Weights of a small GPT-style language model, trained from scratch on English Wikipedia: normalized queries and keys.
Each number is 128 + 24 x the weight over its row's rms, rounded and kept within 0 to 255. Layers, rows and columns count from 0. Numbers have three digits each. The size before them is the row's rms in percent of the matrix's.

# layer 6 MLP up, 1024x256, rms 0.444, rows 332-537, columns 160-191
099:160108122148155093122174146101112090129139107129125126120115125130134142136153126148091119130141
102:130145132100166119117120142117107108137169140105102121112172100191187173097143151117160138112162
097:140128121107100093145105125150141113132134132121120154106114151151109119156164137156118143121114
103:095089137139160111122102122155093136121155114112147122168119155105132137157109138142136160156091
100:187132123148158139138143131153137094121126143141136105160164135115115164094098127103104120114175
104:113145154130156118100114107139117188097100135143139104154145156132099137134144138150116122125122
105:130183147149132112129151149172169151096117106153132193107092123116125091134110122109164157116134
100:171138098121147152161122113145149120140173092100139168123137121096147121129123127114159180115148
096:123138178139107108097113146108113148155097133143151137153150147135158121140128153148112094101127
101:115136146143174159124138152098104131144112117134117123124158139140122173107118124105131130103119
109:131125134148119120171123126089143111100175147137112086178138115140145126072112099107151183158146
104:128133129155129146152130133110067182143197112127125148107129094158161165126079165119145149120118
094:100121150133114167134139189114160168130083165103119082115131131129178186148136139137162158133128
102:116145111145118103128132083127090127075106144132112166131133149117134124126154101118130108069198
103:134123102153163120062141132155124132117081124109138103129149153107118138114145126143134081139177
094:085130139148078099118148153147137112147143099146145153127143116143187129084119150125143142148125
116:163096104098142121165125104117094140122141155084123119111152139134145127106117143100149123115106
103:126133132174125131104105091096143097110130139120090117138118167102136167117134117140150105106124
105:099100139125167132150139137151113139124109169104085126134135084131139110152169133138185114137151
106:098145147142159152107164124170149098109120101146092076073124100147150104082141157124157102140126
109:098151132068177096086150137127132128118156144151153132104127134153131106132124141097112143148195
100:104139114146109194141139119098100145136131142121153175135096120102169113136121098104180128103128
098:125123134132146142114099116139124071140174137136117151151140130121156121107117176175087134122076
096:110152137173104143127107123108129123106113108110137127123124090107124154147120122155176075116119
099:140179119127111141151153127117147123145151133172143121100116159116149120119127131123116156157083
098:109130133145145130142136110144090143164124099140110124083117153094099161115145137165169080124115
102:133153121156134137129087134135101161142159170157123176098125110122152149152191128125126126170117
099:122118130138097144140144118158157130058126099106141155155141153079131125083119143110154162145137
099:136151135090126133132156130130135185154176138117116157143140103118139137118161111158151126157151
108:148137113099105135127089117151146103106118113137173138097161153163137089132117113149113126121102
097:132139133143155142161125158180150109126127154146146141124096196154128101130161130153136152090145
097:151098127095142128127121112158147120152135190079110123111136136107111103121140156151066141087122
098:130132086122122158139125148114160106111095140121112123106113125099113109115127121139125109124121
097:133172125107128116136163158155143172148102128134168155122134144172149144115121095128111141111152
092:118138093117155129156149100135155167107151128071109161144132133109142143133143162151103115121112
103:050129142101139090114113111165089090097153132126123129120116080132127112110158113130099097139107
096:132175108126102136140152083120092132113078151088138184077133130145116119090136075154136125177136
098:110142132153124127178135153147133155114131099103145178159102095154158144129106109182118089107136
098:149111155143094127145145112132081144153131106126110134137136128200143148073090058132108131119143
093:134110179109139132132116124175148085131093129111129139126132118097144125144155143174125133146114
101:124130135139102124120087167156127121087176160153106124101144120137191101113109140157140122154117
095:131148116134137104107108127157120130103125137118121145116139126143060121139161107102144104096148
092:127113125074164132195123154138129129125174147177094157107120144102149149185119152119154112109109
097:113149118113114153114113150128160162038136156116125148103120118104082130120121180122113097143127
097:101102131135135163153087154141133086123109166134163081142122135203138141142151107109109121090124
107:107125114108146121121120098146160148118150121090096096125114122106098145069119127102130083129159
092:160112098077118136107121139106177159192104137141065129140146118121140114139126114143109142162148
105:102110143139162180136140099139160103124159110148141170111124094160116108176105153178118056136149
098:132095179121126088117138148143115142161113127122133141095141142070145173095180114127157140087130
114:147151087126124119100123106112160108155168100159157142144138133070107157170129132128111123137135
094:150118121145167092110129148134158132126123131159155095138125128140149126090140107143143128126148
094:173104104120108147116134109126124132094164091118145144119128110159150170166134120122138179116126
093:118100108123145115131127116089134123131125132128101135134070143146180106081173151108175112115139
109:137081106181124106132129140093138077144104131105162129140120105118095136141102129136141102125095
103:102118116083134128120113170165135123123124116139151096159104135133095181133122110121142121136117
100:125121164130126081131138141136098125161169150130136135141155128134094132098128125108115094112117
101:126133145139114141144120113162095130075145120129144106128099093133129145047139108153131127136147
098:135141116080149092146125099112107179113150134151120146145094141110115147123110091124118108104092
102:136140130129105132145154165143140112127102106144131125133193137139156162118080132135130146154125
107:154083153107123068143148102107085100161108149138087181120113138113143120108170144160104131151127
104:102139128153135128107134172116105112160129089123180146133148093123143142110047145142139096112098
098:112128137160141172138140136147133092123150113132102088124148179088148113111117150149124120135106
090:127130135160118109149147131082111126093106119127106122113134115121146076108106087154134140132184
095:127140178156127082109103087089120131150085110112184154114120131172105133119084125157127089144127
097:098121131153141140138099112143149178115142123137153132115082072101101086136123113158159113143133
104:139110125140126144179161160151110139099097122120143150122107152133098154157113123171162129145157
101:090126128111126136090082131152126103095133086153124136124148121086105101138176150135091101136142
093:141153128111154119092112137140150128193085080107147127151164171114151136121188135146164130120162
106:173108153143166105083111116126129107111098162129128123151145113110118142084138130160119108124096
093:133110141155068095099132101119105137126171117125154156131134161142104119112124097144155108107128
109:122121130095138120141126120142108132133115131091096079105111123147138105079107099160112108129152
101:138128181093108143101154100130084137151136112095174166133134138147131131131137152126082126103153
103:103118103136114106158119130135115157112124134130109163153113175123120098120176110128138100138146
099:123135139137116082147090122131083138155172148151099108112107129108102127123126140099125127143159
101:129122123171150138123119122138180151123155133120142075163132190133115125100085153118118101141101
098:095117126159119167122129116082103094123148093087120160112109145158115141109106132134107113173094
102:133116139124176133121099089121140133140097143118105121129109131112089151088129099113154090147118
104:114094144124124110133167130119085177089147114116114128174166091157126126098130117133167116124117
091:144135120150117092101112120096077129130116127165142128125123150150178149164126077119116124120090
097:133146131169137129156109131152115141101065122136136098120161155126102167154154115186163117136122
095:174150110125115150085108090147082118154171122133130134116121124129105130136159097166126128135103
107:122125147143114109157141133134095145088117125121129140102127117123159130110144098140122059110115
102:122100088099132122110158101122139095110105105115175126103141125127154120125116163156122066114109
102:119119119131115116115106118156160136142092137095124114119099071152179121141126114112131118135130
103:131126121089125087117091097120169133148098118102109098141197139128126095123144117132118149094122
097:137104141151177174113128094154105096114128096124146146159144155141152136161124148111165092108135
101:101112138115122179119140125134179150194177129138149118117139134144145108154161122117082133106126
107:131083155131172093154175141147076141121170141104145147106150138120155106165122140133098131161086
106:130132132097150134058159130144104153119152131133113078127117126136083194142147183122177125106106
103:134171144119140148120144163135136106160115144114170135104112141099102128180166106124125111172092
106:136140136158127134118111116102093146146118090162155138094138104117147116138097137140126117139121
102:114109119157146155121161182118146147132106072154145113134141116125076129145140143130133132138123
103:135162180128077111116151149128134106146138113158159193110131163130159142141170107106098146134117
092:110153104194115132103102142120147108152137110094153176139111170114147111134134155157152074126112
099:149122110172114151124144120138137165093154138097143129135130158097103121161117189161096125166112
102:083101108119104143115108164124121117087118138142133108129125126127122129127146138127097164114125
101:180116161090143115116114124157163099137139134163080092141138134105146127152108121134137116127164
104:116134159132137138102110096081152132158130102090150137094093155159101081134127132133151155140114
098:115106133136119088093067121108161114098123083132208120111133096209114168157123140094119139129090
100:119122158130143117150139126131113106119105122131159113066134108132119121147095118096128173126160
089:098166158148158082138115113164127109139135108114184143123107098131137122145168113109142108152107
110:150168152120116119089162129161104134152098124142157162120186139095147137154114094149098114134099
101:146109104130125102118132136117107123120098131062131119153123109120091148153171109164162170119113
098:143112105114138103133135134130156160131157163086151114133163103120162126102115118147132144096123
099:119116123108145116173091164163090123069113142057133102105105122148135130156136126068160162131095
100:116093151087146130085105164109152103130148122144112139108128106145165111091144144175155117107156
100:168157130133141119112094127128153127102168137165179113096140122164114109134135122138115156157103
095:146096104131160128138148125140137106143142100114149074122133115188147135102140114132112122125126
105:145138099147169165107135142133119130089140158175101124118163109127113161127121104173125123145151
093:079149111093095108117113154115108117140129087145124158167128146132096096146114141211154113154091
096:149156128127163119141129087122141135138134122128096096102149111140119107124125150098090145127116
097:142095106147093139120087090110092099124118106093120122099114173141121081135106158130102134116165
100:131126150163167115149117123060091145113160149103118119142085141124193096158075137119157117076105
096:126126129143168144128111124150086144091100113146105113138137167148179154138076101168142127143108
089:117128132099095074171136132113147124082101130120143181144154125121106135132132114138113106183140
100:112126165132166134105142151102130151149171075117145116118138175161106125204134096093125131120123
096:134184134100166144148130134117149149119143109112114120136144109108149130111118180106149159136079
098:116184177143102141115090142146094145168100104131118163121151140117119169105138112075130133165146
098:102149147130129114145133147128134063143092144126162135141104108100148115112158123152090157142165
102:164091165133090128131095149151132184142114099100150097122129157156117143144124145138134094150157
100:127135124139147100149112168130086113106151137115106092086160151174132155124111165100137151138109
093:094150127159137134103131144151144093091104118155103091149149158129129155130126101166096121143140
106:139144122149171145123132127116149100118115122108078105133100078098146150095122117161091100153099
099:128101139099119157113134086106142192161118167118125126171118133173178152136116169147120092091168
098:096111134090093140147131087124092113121150112165084125128099133122157123112120119157156160138157
097:101141161137163116146176117134133143129104115158074094144130150138113133127110150101136181127120
099:150103111137131147110154107137141107145179117107118110143104121140155124137118082164176133166110
095:089117130152116109112140129097162090094142092163099152121171090139146157150114133157146158109137
092:130137154136150105150093124121099114142077154138128103118079153135144189155123116100188135097125
094:165108124197109072157100130157131131129104106123128142153115126158143125150123114125118150111179
097:123164129154133142140097144170131097109112090156121150087113084172107142134114131140141149164143
097:168123126125118109086150099078151116166100154111120132153149140092146085131147122128129145126077
098:134134128098117090093159162187096099138129145112153129098114118153109146111091121134152125175109
100:109126160129133073122142126156134147122107133145129137113120133094149122115154116093084117137105
093:125136134117191120110120137089165138117114139105107154084160136139130116135134134152127125113129
105:108097133146122129094126153133078162110115169113123143096134086146105137131126124155112140129127
095:105151118140112122123060131106176124149105105115147107128133117130128122137146117117085126156138
099:151095133106104122077136088115120155070099161167113117137186133133111151109170129168106142134114
103:088130091143173132113115140097116146082157139189116098104156125117137121123141110107136153137105
096:142130144124160075159178162146114112146118133109133134133136164129135118110098115132137114135101
099:132151141113109148091105133098152126121151079103099079141145135070141153122108109145122107163145
103:150133146173127089139162101119119100145125087140160083108146134124147103142106141134149143145100
099:079101109136135151144135125127128136141124121116111117088139162099108154095070124151129135081131
096:127151141176173095125134150108125122125114170122149125112106115116131117113108134127147108092105
095:165159126173121143117159127196090141137135122122121103138121140147123063126148103159136136150081
098:104168135104099158122148135156120112114154117120171129118140100052130122105087137104143098111114
109:146155113118157121072109132109141099141155105164132120144176154098158129114085121161121133112144
114:127096127147148131132129143086113131125115099115160122142148107142134098155090103100119116139149
104:107106147130107128138138100103072096145091152116143172094149125116127163166132104099087107147083
100:136179106168159190142098136117125095119137113140128110118116141128106134137147123110119130094128
104:146170104142128135132132132134141139117169180118093131123121142133137147135132090103142143121126
097:116145151154125116099143155120087091094139103128106164130135094107130103151176142124181115130176
104:113149141164101113135097155096122128091122106156139122114161122140122095147155159128116111136116
108:159144195125118152083121153114113140116136115130143082115073138134100149101119069161110167123129
101:116091116061118128107099133084111135156087121120098187108184127136131092131164124094118106126124
104:115144134103151134148133095123156120119107125155165103104119131135141105129124111111164127076170
101:116160111138090100120113102129149151146125139155149076147166100175138132156120106132163145062186
110:123093172160086108140132120161119151148102155188092119138125127105130112133145127147141126117135
104:143093179113134126148117129103144143142090147150134142090126114126157141123145136123098122164085
100:131132126137124105103116103116106151084146143138117175131144144110089121112086098167133117187126
104:118147119107121176091115141101156147159112127151087153078127127126163116127065106125163147107131
097:156142107119126114092120140148114124127140085124095138117128112130146144114168122126131123189096
096:124070149092124102106144105116128166142173137106160105129139142144114146115145147112137136106139
102:113118157088139122174152146121134125099098075144129097128081146160155115096163095161162133148129
097:125122152116099169088123143159159092155158129182112131178145135112105127133134110175133150138180
100:113113154145125093142152137097129167145110121104109141109146125120114110127101115126128134152141
102:147135149122129070157148128148184114106167145124084108147112122142107148125130107198126108191124
091:119144100124157106125155098106144111090117153125105117131150140129117104101127168151104135128140
098:131107117176123086146175093138105141111122145103123133149128155112111124149142154152125129085145
103:116150134118121147140130087202137113136145137103133111113130123106092115113135135131126115128169
096:094147146176137129090112115080095157156125153087068117124141134115132076141150121124144141159115
097:095134107156085115122122117141165104136112119160171095087174164148160120084120141108128156116120
095:121122116111153131119160119142169121106112079104141111161101122119118143136153142142103077151102
102:151117112140143109089101101104120092137134190114135111159078146145157139154123148151118148129138
098:120097091195125090139102127088160111099175193131145097154113096138109112117205123147122132122112
104:163096150130081114152127118140132131111106116086181145149097074111141123129133144147129139125141
104:117140141121128137137109105152123129100125112105105085123139119147127144126132148106131105110120
105:203168127104119161081109109122155107060149148133105128095147138125151128112116143090094129152152
103:114116125147162091122125165144114093124128105104131131191085126169105174138125121188159133116118
097:118084089172145115078141142134153113116125118150134062094127114129108097123136098154122116170121
099:126147121100108122120083100141190166149130141149123155142130145117164147143104099123116115141170
098:128134146125135127132151095137152125123086111124120116152140082125126131111155123125119133136124
101:130068114093160124148100120156126161126105126134105127121134127128119124094136086127164116131167
101:066121135144137122104066099086140133111130138121121152172125120162116140104155157155099142139147
115:129133140115067134163115131126135167094123140131118129123122113146097120130102083142139140131135
095:168148138111159131122139137111130130072120098164153167142097118138096106145159073164116142098131
096:133165187133157148162120101146143097125149112120098157121109154162134120146173132162121118104142
110:106147129119130153134195138126142138107079114117147102122111115168128112088101123129126119111082
095:124148124147151137124138133150107127103110075131160137133091095125131147122110139101159157142089
100:158147130121128144133092135134133167092167146134106126107119111125122107161191108134130133079162
099:147120123119097159094108113146178114155127165104103129108165172136137125144133092132127148125096
095:121128147131113128054115111136152098150136094120097093099152117117154144142065129130130133144145
099:092142165111129088176178137120139144099123092126125124111075173133127134106114079136068138126145
100:120141111142115146109124076111181087132149125121159153126158159148172117087137136111101133131111
097:115105166133132118146117083179147118143091097118126133147123132097144132108079125116118153124146
100:130132104069130153136112122133171082146164125144133141137122151120121107086140117157121132099151
100:128136164142135104112155080140131136152141159115165151117110127140130075120120125125137109145145
103:123164170168143111140138146114167164128134128124159139123123107129121119160112117130111097151158
102:144111100090139129108097147138117183141088121153093103139083113118144122138105104117124161130122
097:136099125148150157146131117106095141154121106125119143127117138141108115120105088086144099107116
104:163121132118114159118139146158139083135128135112119134107133106131145133131125095178124147141133
099:139161132151155104111099135136119076134146127192106172142132060135138109111107077108123151121132
098:108116119110094094094130160141091104097144106096093089120193100172136146134114120113112150104140
104:144140125173109173095157116142095091121157150125117116058113143135191110121111146106094134113121
093:133155143117115154105128124135160104064118123113113116127142125143164134124126122112129094142155
102:124143177125104090117115106106085141120135170110128092154155099134137133105137183148158226141159
# layer 6 MLP down (transposed), 1024x256, rms 0.457, rows 332-536, columns 160-191
103:137126148124122116143132122130145109113155123155130152132111102125138112128109143120150173121120
104:111123110113084120130116083138129169146119126144133113162160111092118134147173103151111129117102
091:108125165154094092111127158147113156141144118102130100099169135165138093112121103125090120156147
104:130137127134152170090109126133134141122138125149093126121121160094138105075079159153156119213129
101:118092135124157166111114123165145106147147155138117095153105093112116113149116144122160121124122
101:144104139142081118111136143106053144157106091093105152161123100138132108118124147132115123134099
099:148114120132122144166102146110181135110099120137123152095143111105103133093092162118109078151137
099:188103116077106165145150134109131137118117109105143098160094105088166119090152120060099124113111
097:111105097154135105141161111135151150135143152102093097102165119154140187119134148146086131142099
094:118088122161096110105168117123130101159130164123146159149123091117146082135142134115118162109098
112:151132143138143145151129163138152128188186137136127158141139149154139151080147108096106129124138
106:134103181060151123143144083143147129159088134143129121132100135121125144089137128116117172140193
093:134159089135095148123111130095097126134144130128164110109089118051142121139137100119121137110128
098:138132121114142108143142123116140131134159102134145134119123131158165146127122103126114121110106
100:170160145134105132103152134180097110166152153090109121109154149155151165134141141159108112104119
092:151096103127164136152149140089103123097132124114104160165123099146129105114138124100131122110165
110:136143098125157127127060148153099094102119127149111172129066144148179068145139115114164090091081
111:115180131142112143101154132132132095096128121090110121138095142140137130079153159104116099140165
101:131128126147125183125151097170115089134113136130146139101133138128109117142099142142147095158149
106:132138163140159091119147120176174109150151102113114126154105145137178157114150120123153122113151
104:137160106152144118135150068108138128098158153146143135105096117105123132071070105109116134135127
104:172110115152161110103161147144146101137124114101135132152121139141158109171151129122097127148182
095:139110101149142109164141192164134112111129115157136146195105103159130137118094076181093094121110
100:133110155103138152146124154138094104114168128129168187126134136122103142107092121137138128120148
103:149074144102111166151106115129150168103123105142148111118140155113125087143158173089125111109120
100:111134159144158126124127130159143171121131137133124144100123139111140124132140133078127087124158
101:173158133122125140112179103129146138084178162128152106116153141107112109094133095120112143151112
092:116149075126105105096133093100124131110159130072155136148091125133106121117117105136102147137115
095:152089156115128126139137071121135101089127100141144113118123097096139097119127098065161135093163
103:110137133169125124118135139137161128157129167154150132171113166119113140133135155164113145122128
100:152100125120107130125114137139096144127180135105154129144166110112145139140114146136130135148069
096:101126139150110107124109129148142166138148092110124149141152121135156126090137134087141114097098
100:165139128148158131110161150139111101112132101114094113140121125166105141121137147090168142133075
093:099123114131092118126147118104154130082115113120107122144125099127136087137141150118117153141122
096:158141117130132135130127121116148110102099150115079131131106155165124103077123145112153111120152
111:119122120137162184092167122135112123170106144128126090122113107097104148157111154117126111164124
094:130169195124206118122135090149106104138131154120124129119122141130102128100112124095154134140127
096:138160172126137109094091160175111123105126118138144130118186160087171137106141137137124122129077
102:122118111119117129144115189123134103115110145144148086112116102135107135142126111151163097126113
095:131119129088077145143135152159077103173118128118110102154125117123116113161096133147149125134166
106:119154112142118133091099126089111150157106152102112107142091071100139167128116124136157095148114
096:083169118107123109158124123153160105169138098171117109078094138144132117158122095123162125155138
099:135142123129148095151120142093167083182108124132081128146109126128120149177097110132123114115127
105:093091138149139106106113148167128075134097132113123142194133155156137136121099110156128117136116
106:136120103136111137125165143154138098169110119139177098179120138153118118117160148100165141126149
103:112144109126130112141088120168145103093161106130112122119173095122084134125085145125086090123099
101:097148139127162086135116136133110130127107110127147171101138101182188159099128154116155102129159
110:069153164108130178144159143128117136140134136130112164139126113105164092131117184115120085115114
100:126143113144090145122150137154163112139132117117143118136155142142121130089130153155081107130106
112:179141115133111083144118137183094089149149114120110129146128167129102168165145149136122126105166
102:094185149104113083136119160135115118111127158148124117162156149115068137065136115175114099128141
093:126113124082112138114153107077104159133126176130104075158121113129081094115161151124152125144123
098:155125105136169160137111109098141080105110114115129120131131108140117175150089102093124150151130
107:145147141140152131153127133081132125131130124118127135125123107152113141093143135125152120141140
102:121146106158106172170134156160149151148110139133155086108108106144161137123147131105118127124143
090:099142121126126139147117141201122147135130096121146150113117101079161136106103108099126094097154
099:075198123110081123099137122138107132119138152089129148133115083126153138079100123126171152112153
098:149126169125118109122141151100111099111098151119134146153131141168105125169099141146108154129109
102:169174078135111077173150163075128133151118104104138131125122156122119088136132127146086150108120
106:102105131106097135148133119107110174148159086090147114104111144093145125150159116120116153150201
106:132061142123137109128114138124134116134127131118102123160089107122127150136175144096112146091142
100:129142146110119151119131155132145100147108091125106131163160118134160141150087132083155130143149
089:157128134129129103128129101159104153165108103086135091108151120092117133119118134118142083136137
098:139145154150132133122112143148140125137110187135102124135135157151132115153123107141119159109102
098:148116129173163122145180112142137120107149141125120117092120128139120126109147115152117139111127
098:150139148130148167143122125109149134144111112159127136144062158142160134131104118106155122139147
098:146128163146169083124130102073151149142169110112132164113089129160108112107102125162119120085104
089:049096115093089134144145099120124114099147140157143110091112141114121107139145141179112072090138
115:197131090096134143101097153096170161120104156132171163118125110131160093108155121138109159171130
101:133107105113070168138138104144140118100115112151087128093120112130121128152122146115122121118135
106:133113082128161115155134123094106156126124120165113085097134136150146132092097122115130121108130
099:124160163128098136089125140109136141133121114132189196129132132147138093077154111108082128127121
100:165091090101082110130119179111124109106118145128084127178101105137152085122153152114147112132115
099:137117113181144140158089106163122125153128144141113098103101098132124139106109105095136150169125
103:128141163170123115130109119101107145104165201181056141164096150137140147092137155114131142138079
093:107136137112153115128136158136114108164113125166116131107107145120157118144151138124150115123140
108:106144109124117085125140176138108163150061113145130131108146126123089166131104088135085115169155
108:124180086136134094152116150130133148131109073105128155182134104114129165118121116103117152148115
095:143087150108112109122146110105115050135131137151114081143132129121121138126133125160116092136124
103:101121160136146140121131152139129151160168143131143131106121125103117085066125139091184126134128
092:098120129155105090149140151149157118117112129197100107147176092121141133144158108169119125121148
104:086105127169179125167138127092123085105147132104137128124139116111095146109108136104140099137104
094:140120122094083108109118142117130104163115139122141156166103133090147131129145161130122143140163
102:155119149108169129135162124106132094132159115139086103071185148162100140122153146105135089093107
096:160160160134145158125104127115162128198153128129136159115097177131144114111124096091094137150148
093:147121118121136151165107091164172193126122083142109093114152116130159112102127140103123121126121
101:182150156121122120148111136095128106149143143131098146130134119189134140130108119131120106155095
114:121141119108164176065102102179132121112110145141128162131098132135150113160110143118129153140155
106:124122116080172120109153155123154158144125161134102113097141116150105140139153135145101142169100
108:093142171127146129157159141148149152146090139114104177134113158134163156156104147129154104122129
100:126129080144199163173130131128161116141139095142138115109110161124135135081097129136120116129088
098:102114174099137145162157092113137133134112142164081089103153140133137139155119110101134119135149
098:115127101169103168174149122121143216117118100127130140107085112129127163170161113150099132088120
096:098114108126069113104115140120100130133121104118136135122148160068120105154128133190090094092122
108:129161114110110131131175154114101104121142134056179149141111153145150170183085082131154120163119
104:125141075155187119130145111135109110130150112117084138089094164135114118121065134136129153138075
099:140131121106162121093142154118127147165123090081122112129174121153119166123090114155134151149156
108:128143128141151082113091114122116102163115129157123158153116130157142110074107116100108138115154
102:167144141095174105166138140128110167091096135154093113094167167169123123117149112138131147129112
098:126100082098084087117130136115162120104155130102112093081136131122125171112085110124110156147158
096:093085150119137153132125160106135119124078137108131155141094103124121125137138149112144131113137
123:081134127140092121102111159130132082111110145107148149108138115107129134148100093130160101118127
097:118159169097136144142144135124135122095139166120154131120159145138181129149107099115108138128141
098:120129135165072147114134142165126116138139126121118120136152156148130138099112163120151082111145
095:105136116098059128122148173147126136127113137132148108134121149184125079095123126112126135166132
100:141111085163171123126123136113121108168101095143132135096138144168140108141120117133130132148084
110:146100141124114120121122119134146147095133154148130120079177158095126127101205135082123133117155
092:125096120158111162139111120116119167104153135151123106118122145127153157132131097156145099138102
103:142143089154186162159123124122112173136097122127165118095138125163146086136097170137126144102134
097:132142113109157125127141123050105144149161113083166134190120125151140138134124139117139108139138
097:143145119141183115150124176113096158103122166110124143149121146176118138123136121136163150135090
100:125134147117162137164142130113178095118107153135184112145122075128092140070152135207132096104183
099:140148160162150092131163102105138113136118079141146076198145118125140164102138146146145151101061
099:108142160106156135108118128172136084150139082126143147093106077112128139100129153113139107117131
094:115152147130145156150138126162179157140125118148128133114165087111134118140133094144163131145137
107:173121123138118143138124149182115116100110137168105129120096155151140121144118139127166102118152
104:152121136123089108115130113139125168088147142146132096142151112145091173126129152131115119114140
103:053126106103138099139125153103098111096143117149121135147162139128130119111172130111091154113102
100:125139059142144111125143136148144135111104115119169159152110132104109092101123113167149112111126
097:119111154176095135093132112102143099119102130121101148114182111091134124126145132131095121107138
101:169137151107176176097118099148117088113142165155154120109136157092156106147126129126135157102082
100:153171116128153111125096115130111115141147133161130125141115092145144149080148123134150146073158
104:124110143128103107130119137129150180164136102106124121118145120137141106129125154179193110104104
107:162158127159133156116115111110156082166176118094122114124119097138095090140104124132133153109098
101:150137146153154179121140121129103134127182121092102139086121158169137189150125141112123149127143
095:099125165115118105084112162142193137117093147176160130149125142120113132116151142124117103138129
110:149132111142135113112126155143156172136139115116163102172131148106186120107129139137154110147158
096:131149086117109122128117117145116094112134108144164152105108113104139159132146141092139131101129
101:155131102151097134132157158137160130145114141092141116148124153172167123128111114129161131081136
093:171120156170171114125148108133122165140121119148165127186125097123158156112104128110071123097137
102:144134136120144129114088118128068115101098137138156084138179137136124154101126152122090113146115
100:106122156132096126172148087144119135142175075099105145148097143178129123158124098132166109133087
098:134140146166064143102143131100098151139149090151119127141130123119132118116134134111126097138128
103:149133116145125113133140149098131114136106175157097125135163140109120125098146100146180120123128
098:149136142069163157110152147131137155125120139164133157086132087133113086101128102135100103119112
106:071107185143113122138138140126122156121132178158160105149120107112104105152100151125084132105105
104:110143123082102125159134105078150103130165095135170155110137085101135105112130126080146101158113
096:150135175126103092129108180113138111099152058152130106157145105089148135117162128095114139163097
106:108098130119184094148111108137114131106175156123113111125125141109134121120105153112149155101147
102:132138146121122131117107132108155122100115128121119123127139184130151129138139139089143092121157
092:086110158103148077161130145099141178116141127138181133121140129131102122140128155152094161144115
117:146187112104185134135136123143110126126132143119130108103154103151157147136109155106178119150135
097:121107113118127116150135160139104158078156119152088146140120123146117143103116117113112110137117
097:156105118151172160098093110114129139109144134103133105102160103154123128088095137146175106110128
091:132149112106165139144106161145084106143102138108175142104138130151093061093121161121148116115133
101:143161132117091101124139121141112132089101132155144130199168124114084129140086156100154143109135
103:114111139110149116134108138112154094094137121178136123144110115088109127107185159119110135099173
100:109143158112105123117105105147131120132152152101111135119107161125171134103129138163139136148119
115:108136114091142157101098101134125088117074158182131169104127122136135095131115139115134140125113
098:125099137141149151107124130179137126170124109111117118111047121099111145101139114109147126165132
106:087133130122143138127120161120101146119144094123141137137157141118097135117089126095131115116160
101:145139112107117110143155124146126144131108084115130133149119131125148088156148167173116123123135
104:128137159129139179143104167114141138141093111092149122149147100133111155151137144084131112116103
101:161143115134150149146133152115126122104145163184118105163133122106112110122081083127129133136155
099:106107114126132142105116138136086145171176128150131112067118138088040140121106163067112140124160
103:117104163148107119105135149171106139164163158122148095116127109129146134154141141123149110153092
099:142133118151160122094185146129100058120106144140142090126116138108112113123125091121107149162072
096:146093116094121149122150116154130121113162121140150119140146128115124117112146129140139150134112
106:120143161107134137099097117142133097096111102145151096140176123116151126140159138120112165135098
102:128122143102141152071144153129142132107100151122112149101137134132196142112151144133122142113103
098:121183097132080163128152121152124121106106146136120138112128129119163101155065124111143133105116
099:101119118161141100137139119123110110125153117159099165160145108106131134137122116127135120095146
099:137125113125200135156165083123150137082117120152112143099129127125097143119116141149106119120162
091:170074143161169145121084139143116125122152094139135141149119107114121123149098150138114113140099
095:118151121150083138138096150117139125205127175133136111132101127146116131143157141135087148126160
097:165147152095184133162117150143125127138127126122134135125130102167127106139127160110123109110111
110:150153144156148081103108118108161119123120129135113138130165161156075144148125074144116126106120
084:099086143134120146128113112086165151141135135126138117114104125161124112126135134139125098167109
096:124148140133113117167139118085165122116113103102126145105130099136128129120138160118163092134118
112:113141117109139149151115131165138133156115165113137110127131136124085112138112136139112126122180
099:138150119131104144137175156138105139169135147110088103114141130147116136108105150089122165145112
095:156177157157062142148133131117081163155136107134093140120101144115155136166113156126130121150142
100:112123101112089159121111110159135135134078123122136113133106141099125064139127115130141129112154
102:130143178137138099168118113092176114118127066112120096064111122140123140128135152127158131130089
093:125119090130112134128118113104107107154120118175129132128142111139131132143162114161146117107168
098:105099149150079127105166142117136172137091141145112118112113079131080102046107111091154119160089
100:148139119132103132123127119099106141119109151104130106175131114161152141175130101127137141108130
102:136140091127085133112180118148151135156149183097134149134102131114133137122181176166107150147126
102:160121106145082172119135123122135135120115098157126160152136099116127107102152125119122107124129
098:126151112112164129128138113222138092168114142151097146098149145098139128113117114112107121156134
098:148137201136115169124144159137130188167135116084194095092162078150138129122123173130124144136104
095:161106152131093116089128083142104184102121130082148122138122120170119138100173140123175142139133
097:119148124125128097109137140094129152117121117134143168101117152114101163081109144115117128108131
098:101062118149132121141128126129135098136164131100124120131144117125103141129110171125116093108099
116:118115130144106127150125148087141167153101171133107107189087084100094123092117135142133095136166
097:158092153126109161137143134104122112163128114110082105140144119117162119108105145113136143160149
086:128081152156163135150146133148122149136139152140117110111104127144133141121156114131143103137103
101:086136131145156158122142099127160137101139116151097104143096144185148134136106134127179098087109
104:128084125146186103140129095100119134175114138122083104108119138114165140086146142131097097121162
098:119130122128133129143146146104096134146105113165109132121163137101150109165104150120135114123129
105:130124088113085152144205131129130167121133105113134126153131046079109145109114145110130132103111
096:150143106136148128144098110144159135132092122146144102110114122099189172112145144129142147133151
095:106139143149129122115145107124126144117155109109159186089148136106138121115131172139088137145118
099:119113130116096113119111161122129132119149128142148151123156124087138139138115142089147114148126
115:151122077128139140133141128130141130101125131133152111118130146172138128124154103142102062152121
096:092163126140131128119146151144097068147179107112158137138121183094135118123194096135077123174135
096:127112125114136132143123158146122111157122117127178129166124151144107132140130134136083130134115
108:165153137115163167094101119073066142146177077112148110128149147166156116167128162110153102171151
099:124114159118129145108173128146167129121126152107095100119103136135126123168107126105163116117159
094:122128161151136095108079123140119174142100118098113107153105142130107153131166113140133122133100
104:136130115051118080097134125116113158126120106106146093135155145116131136113187106111111121147128
093:092120124160121092141132099130127121099136129116140123115152137143125169134105150129148110121090
097:167138133130121160143111103112150114102095123125126137137102087106147145146091117118146141136128
105:106136157123190120154092059134132129144161170132097130105149118123145087160109070131128151122130
096:116128101141083146103161130105136119103117104166120113133096106097107118131117103113131134114143